{
  "vocab_size": 16384,
  "grad_clip": 1.0,
  "train_tokens": 1035000000
}
Each number is 128 + 32 x the weight over its row's rms, rounded and kept within 0 to 255. Layers, rows and columns count from 0. Numbers have three digits each. The size before them is the row's rms in percent of the matrix's.

# layer 8 attention value, 320x320, rms 0.0627, rows 105-318, columns 64-127
105:095114073094136164131118090180102116145121104122115102133135178149088140058157181139147148128096098161171134141074103069095099124138051140092146188115089101127125059164136113178121102171149087
101:163168092158082101150103141078170135103070147070165151096119145105202094083159132128069103137190114136128156145175139050160122137135169130080131095091113174116110165124151136087126120118149159
109:141159135116140083094141097156132162160118091142178158108179114130129120062193142145213163147127047175164122161074128157124138100115104057121197156150115120175111137155125113104125163144113140
104:093085155178098193125188164112145128100169147093142111130127119138129118181119132139079158132151128124136146142126119097153124074099138082109141114183152115143166152101154181081139139215127129
104:111170058128141120089135159181076128109121167146090145157109092066116095199127174161087074119117117129255108146124170151057153164102192093048112118102103145105101136123147150073071146107126130
103:138127111093122128146169156092136137133154130117135137134122099163129152175064161117086113075092170178129165115052050097146093148104119150126079115109025200105100082148044106143118147134110124
105:131142171125193120097119116174087084118145086121127090166163119160107109144145155120135119160127120133163173129109122121111162071065113097154122094114181100144170124154164115125079128162080126
100:131172120103106156124190116140105179088057116179131162135079145187179105110132096131039128124118212110127117193077164119103192088115084116164071140071126139115096153088160173181145099090177119
107:143121089169086110107141154147123153131122082081086165167180151126090178160143116145090147137203102142184115115124142131121077105143190122091123106092118112224053136082096120129072136114138149
096:121118129143113061135122117072124174180095174130186116157120137166128155175120159126144140144095134137128073129113158122153105172102141107153159110122204110069108118153183113125116135124156118
101:070127125130115060174105115142126123160126141120186160122136130160091167131129160190103124091136118173139071179074095178085223140112073163123110082134102133109137135088164143131103163098130142
103:137138094114186107135139108111138172091067085154115068120143129094083207067082158092086162141106183131093081138126152093102134135121134150128132133112124171148077152109129107075126150164155089
102:132132119196105200101110120111108135124104101155159084106154141098158133041151121127149133065045089172210178125107148123137153144159098159112067103083031161122143108105077127163117108080121117
101:081109134164124070072130100181128095111088150146128115119106096165141158119112159049078115088126194096145155149223083103149122140195149109188159162097125123126120156116147109089198144125195129
098:128049106099075114124151135132151163127138140175117082107064096152142100191155155163122212120110127137159103198107097077170128132072141167143129152102112091147171126107099113145066133138085137
098:169119067093180124096089126113092158109110140124184098108173076173144155123150123124138157132101171147111132128114172076169185145129116101130174122105058063078089138087115138134140130137174114
103:159165141120131146072118122045132137102150075098194114128159129116201103102120116085069115189127178134140073121127123105096117112139107170065221101158092109085126081158136084136118088145151123
102:152063126142142165061141052106051112159100090134158131132074165168092096108105138139124204115120104145155099146131184149048138114110119155152122113189086116137158115107140179156083108123138140
101:086117094167141150101105126127146110129114139104145118159174163128142168066123145123144163125100138111117115207100082162070093130092104114116091193131130112129133187167159195106147123129113147
104:124119154192163109126149098087144090067163119042149104066100092139102141109154109138109138157075133098110127179127116093116064117180159099118092142143111141090128146107096123139120098191090095
100:086142100120103119147097082100091104132093164101182109138152147104087157132084159108170133144188134131148142135138115173054132130114125158156146065093190156173192131055104155164083102097132149
096:159098131072118154097097149142135156116113043138092153119150149191112118100158155103088078112219173081123135101140072142126152112183092131102197077160113160133125114104098150144090114163162118
103:133155072085157074119153112142122117152164108168089164140157142114100178127137099142138179190140059078184141143106105160129134129218159143153140149191084150097100138140123093118197154177124159
095:176191172120120112105085068145116088154095171181093091096105175142132090134059094105150118130143110100144157100121119152134110140148118092112168105121122140093086127155093144117124101163120144
095:121133201150159105210140136150164177074061165111130131109120130119127108186134152137124094150183123136206184143173117184110176176116119123088102076154116136110095157106060151109106087166115180
095:134092122147134112156096086143104151114147139081110151122100166146136113135107092136176105065100126100142183111113112169112177136081115174143073102081177180187132059180134135135156069113088145
098:121066054123145140099126131178131183176144140105115201122167116126168145141148064195101148128136095158136114096072164132158121080145117111154140077135165173140110184139127126090083140158076166
098:079116146139115084130171172155133166087142113167140084127149120131125134081228114136124142132149149141125121221206135124123141126096120108145155150216158115146122119069189132110075142148174135
096:061115126086108138084049133089177089108089132116164115108135120085183181145096130096108125098197133140140147173145087148112065062142085122140144052113149146088127098136114082071243151097113095
098:096150091098106161079105156115076114162146153177125151141155135083157095135098159140138104145162048090107150177107191178161101154072119172134170157126102071135110166117094121123164079127128164
100:079144148119144064095095119117124118108068141112092090129152127122174132120127143133112112112115100100164127180139136129153120074156214114124131162108150160096161140170125116128132148141115161
099:139185177168066116086099070084111155158160115164131141157051155132093150122125117084111132104118135117105123112164139084091148062129172222169137135132133068130127141156092136091078125142159086
099:133160131124169130069132161137122085069141105106165121171131109156131135033119101133164105119146112161096131142110119131146130124158184074110063063132131103167115142137129135092132138131124117
099:106141129147127207105133133136184167122151145088098144105083100122117118081093060159108137141122136082097143174138151129155133145165171150118120190150084106155064148085138101050144176084120190
099:125109135166176109143165119151126111126162055121168104172080089106136145133147127146191147148096125063155097087120092067076129097098083177078206132118149103126102144144107194162134139119107118
098:049132141149119101118148149152186166118088119148144132133137186122135173034083091146128061124074151144199119129145154106150151142165126139125168098124116076101163192167116139125175119135078137
101:123213096070158164110093136157155067081126059180104152124151091191110132189152090140115151069137167124151109097121160097165148127132041143088102102112183098089079130162100081148129154164180136
101:123074176133198182086125106164132126156070146131136136165126078139143145142206128146114111139112138120073165124113119114150145059165119137131173181151149096092090144079056173099023112057096112
098:153172120135187126059169126112194208094118063119114129140163116118123151121118190109109114164092127139130164124088147138124128186104143073052197109160105084196137085157076136171161116150153099
095:134154129099094161095118185125150176125187115099091145123144177155118095163091121165112085115083151105123115104122126131134161122150165058150119129107183073158104099148093072137113093117081107
100:108134136160156114147130139153126107104172153173137148147142137158111131128134187093179102117124070123114180103164092180067184125076104146179154120164163121140129148146134116124126199155094130
101:167130106117137160145137118149114131120179214082114127094140151101093174159189096143116163137089067143115115162079099145132137138139144145167126187109104091075154077162158092105164188112058142
096:156154062108135100133125191150203057132102152163118126180105094127120199093129096127109048132155147067073155117099115200071096136141130156148151151134114151073119153112213121168133133118126086
099:096060107167144129103107165103092138136158117114220114100133150101139112104132109089109154119106160148113185151132132120148125145163133151103133125128140138099152119119117118104115085135115082
101:104182169120117101104113170156112094088084155090092172110140207109125179092147133157106160127081056065182094147119164169137085083054135106164123100107160121181068177124142136109047122143110096
097:078126086091168151108118149084128151099108135162123217086124189090128159092113158135122114145159089092133112128101113071144112097204126135060125114124090138148168152125112146125073105079183129
098:109120127220181119102079139152120122100161049124141070125084131135103048119126169138201117129100128159134120111099134145156147107151087126142144165103134131127131144129109146140117091161147115
099:111067134144210115128155110101081106074191106101096119108088134069138214130165092091144186130147144136150137125139122111136135119098133158126192135025121176103064093098128171131155135162152078
095:116140140187158103173125147124125116115136121148102129154120137129155127120160096132122165157193057124063108138139109139095153172107128134125164139170108152064115116120129087139134146110174108
101:141112156130165061150137159092159146137176147131157088137092133089178057112131108093039108173154159102147120148086153116155192101091120195154074134129162169088125194163088135085128162144188175
095:180137146160093118127126153139148193105088134109160048124106108175173079092133105154160121140071129146170116069124186104189142061140154117082104127175128121114128089104152120146147118124119128
093:068126091152123129084131158150140155097099140115118083169144080115101128068116166166145116110108145071121147146124118122193099126111133114183136133158125170098099110143127123113146055150169129
098:064158092150161154172100159121106116116085181106134123148131106110084135152106131125124114162100071221137157151132197135129167175092072167173128116144162143131185181081131127145088112087194095
098:075169102063097157092182134041113070161126200130148105071089142123140121077125123166183106114097182144109135128118111143167133125107125095140140099138116151147122130063086133115112152170045147
098:073126075155148138101089136141087124127085203118096145132119148083116165109167100096203164136132091073130107081056127134068076131197091147183078081140150181170134121085084114127088092080126152
098:122168091201114194121174159103130119121155168081105120175140052137097079112086112202130174130131124138134150136099068160109116132134114163118130106162100136153140108192133131102130127135196127
098:144187178080146174098105154093097107163127113138102062086166161115097147136150163170098130135100143079134172099074080113121154083122145115128146057116068134108161099136156127160200143116124080
098:142091114120126149189153155115141134117105147201125164106095093126023105189179154111192132184087088162154149151111159089154119130084145161128163094128157138151126098155048113121092147083131141
096:106165144138102104169076140171160125146162155111154128168156183162171090070099099113109148095116134160108148104138058079140137111105153122186116112178131138107126148197138126143129116095145093
098:131188103108108163174096157150017126155167154146098129136142127148062107124152150148142124146135138095209117173145184126125060127138130133123142157100165119162196135090102111129131110093077156
097:140110094082088103122086093089169144197141136071184142185141136099127161136120130077130088095115189086131062205126102170128142119127161153092136133115135041136116135030142157096089134121148122
094:135156112066121094103212143154121140140122180137100133086165044114138120164111083203088066158130128117175166093122081140099176138106147091078082158151140147130090091145170137107149182140150067
096:085122122127143156110124060143132103129074176089117104171103122163107135129139152105107089141107040089126140114153118140124165110142097162144121149112122206126084128105106175185126124103108171
097:105078149124070108124100105137078147148154097130190166109127090184130139119165146043177116139104180159183091108123109082140103153100136091138156124092164132110149087153121116153179107076137104
096:123131072164115136095132074113148117073167153113156154157155140162111127106161148130119137039103190126148150157080180117149139149087167131155161179102071180124145162109178178154168137134095196
101:153109148085145182131203171126108119188122162103174141103128146110161098158110134062047111109111112119185088127100124122101106161061105112177141175149159055211102115171137167149153147169129121
099:135127182162094124095133110105118176052149178131071138093136070139129086104139158127138069147139139111176126127140179072090142160192093096142159123152095053149128129140116091150149125171160140
089:122142115154069204131093099165119150107060142129180132118119122170076113068161154126120216100096177140093131143131143109115164080166134114088124096136132189145110160128085120106156128153111148
103:112114115117189150103138135167080139115087094075149157119135102173171128135102171131091121126185086162102160111103167149166135079134190117149134106137130139153152124119130138116115139138102101
098:121097100118106165172175110135126130157096130128136147065124128164147105102113162223106150066208113126141107144107157137146143099141132086185162163136091115163169120122146076175134097057175116
098:152102082136111123144071093074104122164191151121143155185134120093154153146074129129116092154116114156137209129156152130106134161110099122046151103133133117094064093074112100101132109098141128
098:143149137158134078121080175177141171067127144155128185151114131180125114176102117106112093112145083147171161183139080157151169124125171085111136155091178094138139140142108100107121138129111114
097:167161132093155094188098078174136119118166115129143120173124128124150120148076168139112137151171127133167108127132144134072106114099134142153129115197141105131112109137124099150141142112112139
099:096107137088183151146135137176134229134117180166113154119094111141171153150073158178120200107152181116101117136100154112093152049073103082086108086147136060136104136132124115191140157060135095
102:138130089131155126137073103078174110082135169150092082077114119088126158171063104102125174182139144138112055146151127078132104140195141169139100092079169122111162149176142141142128147167121117
095:110114134146115148185149118112131114146112111114124115125144144064112160114137073108154182101065082139096046120178141112123139107096161174186139140148109168107151127114114081173160144134145115
098:177132132106172154100089122092094150109129151161136071131086117208134178068144097136086186147143140139151135054179126127134176107106114123149085121182135136167109152145082165142150150135105160
110:170177121129109106095140135118096174126103103144106114131143100107134150076137089151173101135120114154073099144102126180119151177155124063093098156139178119122139162135120087113066103132115137
102:131141142131123124144101101131122121137082168079105112209108127144116134144075124033135099153108164078056117087189178102121143087115101131106102100119123141146135157131120100172140119078129098
098:099128119174182149139194127093203020129120125143158166178118126122179120101137142147164147069183128122141088018163100127150174158133155073065138176147126071078169113202151089133119110066127131
099:143116133212099144153092128113113132096105163049093103164139125087164161130115158087108114129222131128143145110128149123180192085134159097138168151141110143127135161077147150130156157190150205
097:081145155111143164072047116086129134065130089176087132103147139062126163126157105060144106127106157167156135073162101073155152147151168098135143140108136137107112145103144135157127158125091151
104:132148100120089167156081120099129114161134112141170106150064168146124163155143118187149143134153167118142105164176127199133154089151100098104150056130160119141128079145150150165178111207163153
099:131103078056123133172103150180149132142162084114122103083151151131121151141080101085140167132097079114136120090188108209095118129090108091152156148162151074068174128117038075154118154154084112
104:095137150123125109124140178113121109131154057120160128115112184101161110140142151159123171070166130100074096096143127116096220133159144104127147087135105114116046062138170114062135098119149191
093:147142069117136122183158133150106140097135118092130116220179069123118154165114143074112091125086111135163126151139133077157138167155125103149173113127110128146090078205134078152121122094094117
099:108127098096184178130135085155106122110159144162148133143143156156096107176186130196167098083116092157162140122158081111169136129132172128072134116111109105111128143075139160081103051098108147
103:110075135124106088124096134126130112154101139131148099138113102101149137119115175151123168155056096115148142118136112077151137094130106124131148151148130084127156100143143123166153086185130141
100:146122130135111157076147098120145130135073198125107162114092197161121108085197115154100130102117189175139174093158135170091113114089138118139094095109149136170118136123089168152098077176117119
094:160075093132093076073116055133071132096159154135188149122136138123098149093114131180143145143127163161136130125192087087155128160090103098155125118152111158126117097082113122090162074148188159
096:105129098139158146107114161168102082125104154096144108129113070165095190110094102146101184071126110111123113120169100108131116109155209121161121142119091098166125162146121158137082193048112110
094:131109129106178140147145137171086086122105158129149079122164207134134057128122174087118133117171148149129110131111145155123168147103096128130131147094156134168169124092174164157162146130119101
096:138178138113133127106147185110100127065103127183091158097144115182121168134146099090175173133176083150100062066124135149153102092074073064116126044127113126184158160130052115124109160124162089
101:162135155130065034162121141159172135174125126159115177103154062139137117143069119060091103143092153112143138164099117117135117126100081096168065102070102131136093169044185131105163130127135151
100:134089086055155115152144158131133114099135114115107075111118104119139111175164160204118090117158201069136140095105133135194123169117144120156119207064119112124066074091092124107110165146100122
096:133058136142085100132100163132103166161157170164064124163147130115100188109141171174162123136095108092114116115202157152156129104081089121087113102148143109138132175150159114096129166137094130
095:151160133202091082177126120074194144145140098119097131136134141137103143195163180126100086107178103182139174133117119112137097153180131153131117107101076114110112138131138091121118127115128059
092:156082154092116096123156153136190148159166106168134135092171118149107188132120172197139111109140118128129113110169129125160153117152136139119156099136119124156091164129131110105065155146102090
095:116139185124113146049070091148144119085105183046112136088164165114142102143167214058118134152116102168085138149156158137159090122124111095132126119131084161170147196115100100112105180170070118
101:158131149083162121117159133147094209099179160115125151167150119095134092106169107162106131104136107127144162120134174071079155151140117108162101156134126114152118132115137068093129072049106161
096:137150163139115068040163172135192145152107082094212156062133088180090124153153088121120142147180143159123131121159152148193139131106142138119172124104201147071101099065109129114114133186116127
095:131106130212172188168185177107128140187167122097183174155110139207165106175112156131115119169099125178117129146120127085145133146137151125098137142145117199108127094142080096147084174158106151
102:122126158148190093131149060099107105112132147162060102133116136131162172156107137132132085061136152127088108136093044166164154109114137171086128113144122128154133120105115164122109097132142122
093:140184097096091156149105117193127133125149101142157136104158164108093157115148143084081113131107082193143124126126093144149047109171112133193141168157110132145106110124086141197214083141136166
098:176110095147122108076127113171127155202115130092072092162077135081147171125149111060113161109196108162161146124079130174149104135106162064078150135146161159155140126145160065191156115116145122
093:143138147158144178144147120096144122063129108185142113142146132175147082141113119130086147135159093119156171069166151203128151126115158074119150136120167081135076183175134170130142094198091135
097:086178101204098115127119169112139145167139132178167140106126141131079136111078124112147073062134165154146175161085124115111108192114108146111129166077100115132135226116122095178153130147069085
096:123142101081152120151120043094123149092196191143145068111122153167151119160101138147100075138152107142072118147095125113136196119130097123121084063138115146153143155084092150091069130100075097
099:115133195168141144163176112144107107139148117143109146168101112134172098126208168084164041120118191112170124155122175131102167154099080143100212151119178121183087158116080112072137109136154115
098:110138123103167137141098159068102132108139089112130140083093143174111081172091137133088150126101086105131131127122130147214108121138150083096167107088106118107186118067144173129133102141113137
100:078144118162110104128110138055118113198133168131154122099094133119144145094116127131133108165150080079127088069067177085131123169114148171141091147052065153129143111088118115127153045134186153
102:108123159129105101176154137195177142112086121088066139132155136117103095120124117152151138140135115123189085196147141090110088168096168129132128144152103129120144097141149138156096105125119137
094:098160119143143073161065134098136114098119195150126156097140130124111133111128130094134135131127130175152119092173132096135096093167181121163174165192132125135166143141096111120115138149132161
099:119076092130169070171177108133129103144104125157122070124128127111121163106118165133104104116119134090175088154181132105089184107165152138124097181158144049109126091150162099143156146150110122
096:160150155142118136103145090085105063130144136075116135159164144069088122115088136076121145178126174100111098132168158139170144133137045140140101157070161160126137085110127139145161153100096119
098:112113125062150167167172168174112145178129115140154114110114180149181165154186121111111111099089120145086190144131107157103150116177141155181164182078128124155156199180113108119066122157162174
103:153146125074152138149133121113112078162109117201096127090139101160164112092169155086094109106168107159117159102139140092189154136119138094137154155138105126171089166123179084142123131141096143
093:136144081143111120126111119111168196104131153133110186109122159077161104054150134129097146078095140119154156098206090142121083182110029127138126132111130088150124071160103088078122074135167109
092:092114098192155116128187156103091068123204113116118138044185107127059097179119107147143125181088113128103061086093099114099156133168141089174139120175136101167201112130143111197136108140090081
097:171133077118065126118122088079121128117140062153125109133139094145090084135186171076158112137122122122136193095131107167112177178155189169147154078126094119117131140129136217118138106114122172
093:129119096154106113138162089143176143139137109179069160123120104130095133116190141094176080144068128142156195150069187157130065141182167152109169147174110128161105104123206151164123117112098087
099:150094155075068157160150167164127117113157128108117162159139127088147151140089152087092070150106116062108204130168143111124112122087142136077130135120154173154113173138090200144114130098152084
096:123112158154119173150155137130152153179158094125148135130159119085131106120139137112208114106148115159190138080120154147098073115093157129070170095120109051135064115075150099158114106106101112
099:209163173068146163179149130084133117164125128079214128148138083083118121139142143148159103107139156108157090084075144151127100142103158095107149120132061108197100115117107094110159117131059169
097:126100094136161124212108137144132092094104183139118167172130139083165137130113115151176159099090159085129177115147150172171172188121087133119173139126036122126181126094097182103157110111166132
095:163114128130168149136089100180138140151098197103131071108160179111164096116102123124243084124209138127154168150120153146119102125189157151145106086114135148122116132104131112084115085148144090
104:067105126123123147101087121153171159128060094154090132117110064134102138075215110089129062111137078170146128189104176101123150134154143115060168101116134115206116096167108153144159165155134098
097:110144052145121133117087112102093123155128126070145164189185098119158135153109150076080113093127190145165096144148125137167138068131138163100087138131158114116038149156115118100174164158124105
101:175099141154133095158074135138150113136142060149117061088141138153150148107149109191082128117132088153074109135081149151175081120134112143123169083112188186074143117145104135122095118121074105
099:152103102116124106189148160153103114118072143090124171123145147140187153155055070138131113195114125079114060147156129122092112201183138155098110052093155095171079113171076098129118127159126158
095:158159210187121156132159159094103121173102100137158134129119148171151159020124099152157133072096132105144157143106149104086156083103134157168090142115133116123142133155117122135085120092139186
102:104131128097148129154130085161116095160186089143174178155113145178149199200098135119119165104151137102134183088131145063111115111112075123164198099087134158074103109133086101112127123098128145
098:148084177165109082128129122124166128094160082106120063134136168085116135140115146121065169116135105167153160119082115082217173086124094071173112160090097172171125078107143142094168126138134114
103:107081207148159114084118086125160128113117143154161115132131158172122104138156125105099143170182159149165093165121138145113136151198064150097103112120119101128093166124160171097130105091119174
097:150098183110116079142072100133119072146157090108087121154136117184137146168112155146121179109117111134120084136139173166113161147146099094158123155138131134110105148168129146101125149125173109
098:123161107148057141162136149163136152124179135128145140153139119073056182171069094108152148144168090135182163133124138147103138127126188101103165094101194152149138071159118133063158111177125146
099:126139104125060172137084131111162097108141168122130184160154100164092162110113140169088078131085156098136103105115150080068098077126088132117113141092128124140172142096143129068133116139134138
095:098166195143054131119119121179106163152117188103137137132139148141115117175105100202131109129158118162107132171151116154111173132109121106119122151119180147187071073108160091136117133112074107
097:126134137141158150143124164161092196088123135126098084159102135103098137154121084110156102142080177115194096118108127126114108156137149100107095178162137161148119136153144117143092162087163138
098:130156172144105106149177094111091071138123120151176109151119122093143132140125103116092128117184104058146115150192115112150155136117129125133125119122097091132139161087082158124126185111177155
100:163136130079181112095079109117131160123146115104083142125137094117157143092177180121138166098169127144169110154108098126111056046132128114098159107177102112113126126099164201147141162125172187
098:079096100148114126164167165168160129155126147168109135132054143132105191103163140173162167109161103134078133116128084157131117113097097125102099180157179146138116144108097080083185111110182139
095:137109098121123158102077110078143181106095104175129081115139127145125083175147115116157086122164149082159156136098124085155136119104132108064098114133153176145125152100094146150118123149086145
097:171144093169147130107126126185158124163112145097107123126059147073132189111110178151105153109087149150130156118147177087110106167110075143096151104132110160109160084159143180102163094117069095
100:093124167065196107093171141136163146175054172165157136119105116119178155149129139158135132134146122118180164150074173136102140118078109157109120164188068180128139161069159096078148093163113112
099:145148167146158151146198132103137099132084115089146159118142117110070121137123144187142125190122107132166106064113106134037133128109124119107136125079126113173061213171117105106117163120183136
097:185142138067108125100188099116135143140104145126124109147147085123131117087123124092139158101138107184121110163180139086135150174133093117127157137125119121112147100130068135116126140135173088
094:149114157154134106102134148143111136103126077157132188120157080074119127055092174115158109046199139085123105100113090136085102057214125133125134118149151128157094054129082110093149204109088146
105:127134162127132121211133125165204146187176105188089146121084183126135111111110176078099179117142108132192144092142130103103171128124133116127162082161130116101121141128078145142121145148089117
097:108134107119166101100097148117107140069106116178158175091134142178147142023081175096081140100135088165115128136161134140081177062121128158133106136104106116094132120178118083158169137152127113
097:161083125118155103129141145177151142093148160160134120156129081103115047136096090140142143171141104095145177134118133193142159126154161107101134155164104149129126142143116097122150153162128190
112:139078105143097098141103136135158116096104117196115079102112153086130182112126121148126106083172173104072183112129114122127115153115178068151090137152166141138128154103136102148174125102135121
104:155132142154165121132168099133107123136079054137130111137159131109160083088138140157166110049166148175111118152124092079111183106128107092148191086132160088154158084109116053119139086146126152
107:151151166112160122180120137151135068121132188113110186084152130101128068130144123152110113156108166111148183078101128109064129123139162066090144198170142115106080119129106136108199149153103132
102:135086170106134154083124093129089105138152176122119138131130158133106047090127151082173085139123168094093131105094154137183094136122171151183074083042168198126083153154111119202123105123125132
104:138125128103094113162114102191048167142132128116071143174110160104125127090108116097122113117102165111194105201072114173095139057180145142143149182093149168116092163210081089159153088173174183
108:112125088094108153138128058145140134137092096121127178148125149168144157122170064109140117180177117085142157107153110134170118132093141113088124106096159132140163113125164116100132074143124112
109:168109119135116169120165101123135112160136141127126119064143124122172164113157113144087122130159187121131102101150137149194168075151046120127134157127125175123098168126102105103134147119102195
109:102215049163133161168163166115153048141113153130158186135143095120092121123123146140098119146151157115123093068116061113169179192147117118133152158089135123080130098148102092141175141141148109
105:068128108207078067111104074114118143124106110158148121127099109131109140110168114128127093119096066162113109134154128106127200130107143131143084106096175123149141135111166166117099170138079086
103:161163182117115172100062145100123112126124125121121018140106111145162172134118164176151084150104099145076105087100145192144149081182161118056128126131154111163235153099097144094095081115126111
109:123116101152182115138140220129143127070102124092111130183128085121153133147131055148152160109095093140096134165117142120183145157172154189116087121091156083103158135160098149101067076143182120
103:098136162116159164073176141118121138097085147165147139093106115134125187178133110134106110125067115083078137095130145122124137052107096144210127160162084098176155174146204132119118105091156150
103:107110120163165087118151132174168115161131175156177144121143094113157118091149104107077119156149158078140104093124113140155120147181133120167109170089115158128146141104139099148127105135139147
114:063051114167167120097160119116131107124093094097211177096138138118143113166067114152162114180193152090076151087125051118130131150118156118153172116136079101104172079124172159143156115143140113
104:137179112176162063157134073131073103114142154145177152065142113099154150083162086143117167124127137142105106153156097088210144158203120109159104150096180116127142136092079202105148165140143193
104:120139106150150078105121101168110113126114186106120189154143069122158103111079118102127103142113157117181131189087146153162116112099173076175173103153125090101096178074121138155100146108147124
107:100132170092089061094119158149053140149140083129071162098163120116113136111124176098156114119116135147177076124112157122131122113211131165086133153089078156230214112131116155165114119200166170
106:109074106136110164210145181140087145108130173112132175221155102079181134129022104158122091156158120116129134145153127153127144177077090085122138106125140133111107079155110163070077123105131091
104:152158136075129127191075131174173115149150135141135073141144116167213102114055119131128084124125144119192195078121089126095181151139194151109131117158168120145190136104221145104104101139148124
108:164178171095069170128111128080109081086186087173154095112159121141074152141166127104133089104107126150140216135122144074118165119142092062143186147070145128144134128108147170118135116131082170
106:121120153116022094151088129142128163130132094100136126120112099165083089064168082128130123098112186155124098150148100133153109143134122165190145139062137135128152079172127127154139118084091137
104:137100109169044132126122139150152141121125163149054049164109084126168110130133108150135196093126102163141068165132120135130095155140159126145138138090092141152125111164153150108155107153067102
108:136103126169111143106119110099115155115119110066132121146124072094129194137129157069160102126202144122124163137106118105177144103136157144067113099136173137094120128039143134096146192111081074
103:147147125058078113040113193185152170113080104100131114131176122082162149130159119129077107122101123177085110152122105144115126140123093106094051109132162157144073175150137095140128129127142135
107:115140069143128106105117100118138125126096094121102160129147139159140149120138161156130164133142131090106089102169140055044170092137101106156101158116147147135084073175134061141105118109135138
104:171101142126134115038108074140154101171120093148127164156178084109181077118076101070126144117150072101177096124178148105105184119138089113079148057112200078123140104149130117168124113126152124
110:137107121118096108115175118131098113168150094113145111141190155117179127157127071108142096145151103109176157078226216149165157132121126122089154139146189163164087076148122151136075166155115110
103:120150147146110137153066200128151131132114126130129115167110114093126166172139124145131165150077112142094037148141116061052094095105126123159138126116121062132186142185177117096114168117106085
111:123028108123188141162183142110081139140154204110197158157177087145150106153193086129155086120132205111137084106125109090114117132125173177150102158206136064125161086138177110120124073093124148
110:147149164158070130140124171099134097098111105107070129150141142069052185170141125102108157180178133120054154147165122111145127102143163116118096126164163153186138159109118142139126163119110116
107:165111136168150129182127104094098147158129188115137085129158082143081092155190175102168105171118134121169143142140128117104116148115178135094158170193093131114157113069161133123124126144103173
105:151132121152139098120113162117114092176098133148174169094122159092123161120160162083121096117081141096170155141173119089083134099154083128126057138141142148120144152151108203190093126154174096
109:151135120174118168195077106074216135145164146148116184139086182207154161107169100113098172093111104144121134104187168089129134079162140169178152101148107142094154140097133157124117100152111119
104:098130163043139073173116103151116083138076165117054145186131152150193168127154148150048102109045146116100154144149136096103124140097120133208100139077086165105159156109114095094151102103161112
102:156135142150122112148128117109161118202119094173138162092158135143138138098119138112119154130150120187154148130038130157123060139095094152134136141176130167151192054113182173142152129122056137
108:103105087128191131154072097128060126141119173098149119115146127116144091142179116121127166163181183113176121123161075136147099099103089126080138164156121136141140119118139117063125163124123102
105:047092126114072171155120143128115134164092163131126144136175131116104164132124088171148068151123145167095109140130145069145168149154162102127103119153116108146076152090150073116152171151051119
106:054168189168122131162166132112092049120159109117139176115088109133103122080108043154129100138165138169107115144082131132144112107099107156128097167117199165127139146103157153124143123137155207
102:184116129143122092146168139070113127127076123146116148062146118149161161072146076131156161190093106160131143159143178052089127118127163118118115172058130073118158175196070099120086204142157127
107:165098163153181167101132056099114105109029174119093148112106172096170131097121058101163145111127108118115130168173120139118104157165064135106128192116124086163146170158109142148132088167155097
107:159137170179177060169146165142115119129102121113155173079140109113143053089064148119110146106130120151133095156074101121097133118120093150158120166089067212160095170129062114141132152102067148
098:159170120165129155142149156175169196113079140130059053116049121153120109183147133215141165124138108055062075123097108180124143148105099122145095119156153108196142121104123134117145129116126092
107:161154183162118145142104177087112142134102180118109096154142154113125121127161173151124141090086157158158153150127118113131126202180136139151161151122070106141085109107131089186126144129152105
104:102117058141162132166160116120121108158205119091160128115156093116135174131115183105058104162104128159101132100113099177135097056068142121131117174078154076119109155183159086169113109134106110
100:141124158115113133092156138174100137175097158173131176107116120080188050109144181089098113099093114121168111099118153151120137189092155099087098158181100139096116152144130126113128079087165116
116:120181140155132142155089116105096130115160175103125124141147052166130114139157100059156092123072146112085080159121109124137104111142085194191116102170072130167159101086119105078148122081179098
103:090105131187060132097059104165131147142139116108120112119152160101153108126086181106142140106136101157106174142128112124108100107103138125147090081139066056115105164146077158080179068117120145
106:131141144147099117098121073106165111100109158139136109114174103165100088188121146139096154120131167112079133174182115174119128178110171162132053119139098123123040069128184163108109108133077173
112:126114112149162125088115126065125187134172082126162075120162079089109118081164180126166128115118114161148150082165159132108063125115124150084110159163098074100135103102100139073151178119145150
107:118187094103204158155122082125129131101121064123133078135135140097205158122152131114138114119106104104137167165110127167143155124139153088076105187185145122161114148118111194107084114119093148
106:131112130086158148108080108139110090058156150096170118118097116089086136093144144141135174191106163123082146183134107085136163184159117139122143180127116128140144077166121150101130174143143146
106:141058112152155129148160154174153122166126130143134183095117086122143152115126144193143163108145138108167145127076126084085114157157137102092126093182087142170152113111072149139082079120138121
108:143131087124088088075146160104112108109116122159104095062155066106172127122145131119114124157120127107110166117135052164158127087170168179135189143127068106055072132096134131214146096102147108
101:103128087143089106147136134144121173094140150149097132161103176120136110165168136109166159110121093119111096101171108136125119105136130048124164122134138104119104134160109164161114163181161169
104:089046127098141109108190089203145136067108133174115122185129141097083158143072112157089183117104095060109175163081137105143148170182091121142201148154131144142155188098145095140150137087123178
100:121116078172150178085118162058126100115152098092098132120092117149152154095135115138088113060108156118107125148166075154122137157122139127087123120136108132179142149155118193139115144062106113
101:077129136116172137110117148136158097098103167092148136143098147128169130105129088114155150128179168148115130101086155134091147168189142124098100127155121069143156136162108128129146200044097146
099:103147140111095193195108111098161142170087128147093153095133115159135110113123123129125135114136152130128075108125149152125121080088107127175135144146119115094181092095126116150145086143114123
108:096043070072153132112137178216160160148217141090116143086086119146092138072129101119129186137133125140068117088182134086146111103178118107144088181163122105147122115134137126128121138167101092
105:163135091099078114149098084096125135125146144130083142128157173112127140166105173100125154146130176127142135124077123162085179131105116141146161141139077117118104142077077066144095104098060117
105:139081177143160117166157100094148143142153068206147144108059142154140187117156091147089105073122087109109144087142175105155162165147124145169116154126082158083130115104082103097085188079146156
108:185130103124057121081079119147132113128139133131087114106153145081104171160138120140145104144113165086113116172120095087190066117058109132193101177094131121125163112157139169126066142106124138
103:105090113094146116145134080153117186155123109142120096129164118076071117175119186105127117154160193177154140117105153113132154073134144148100094113146122142058163108125130149184145123131141055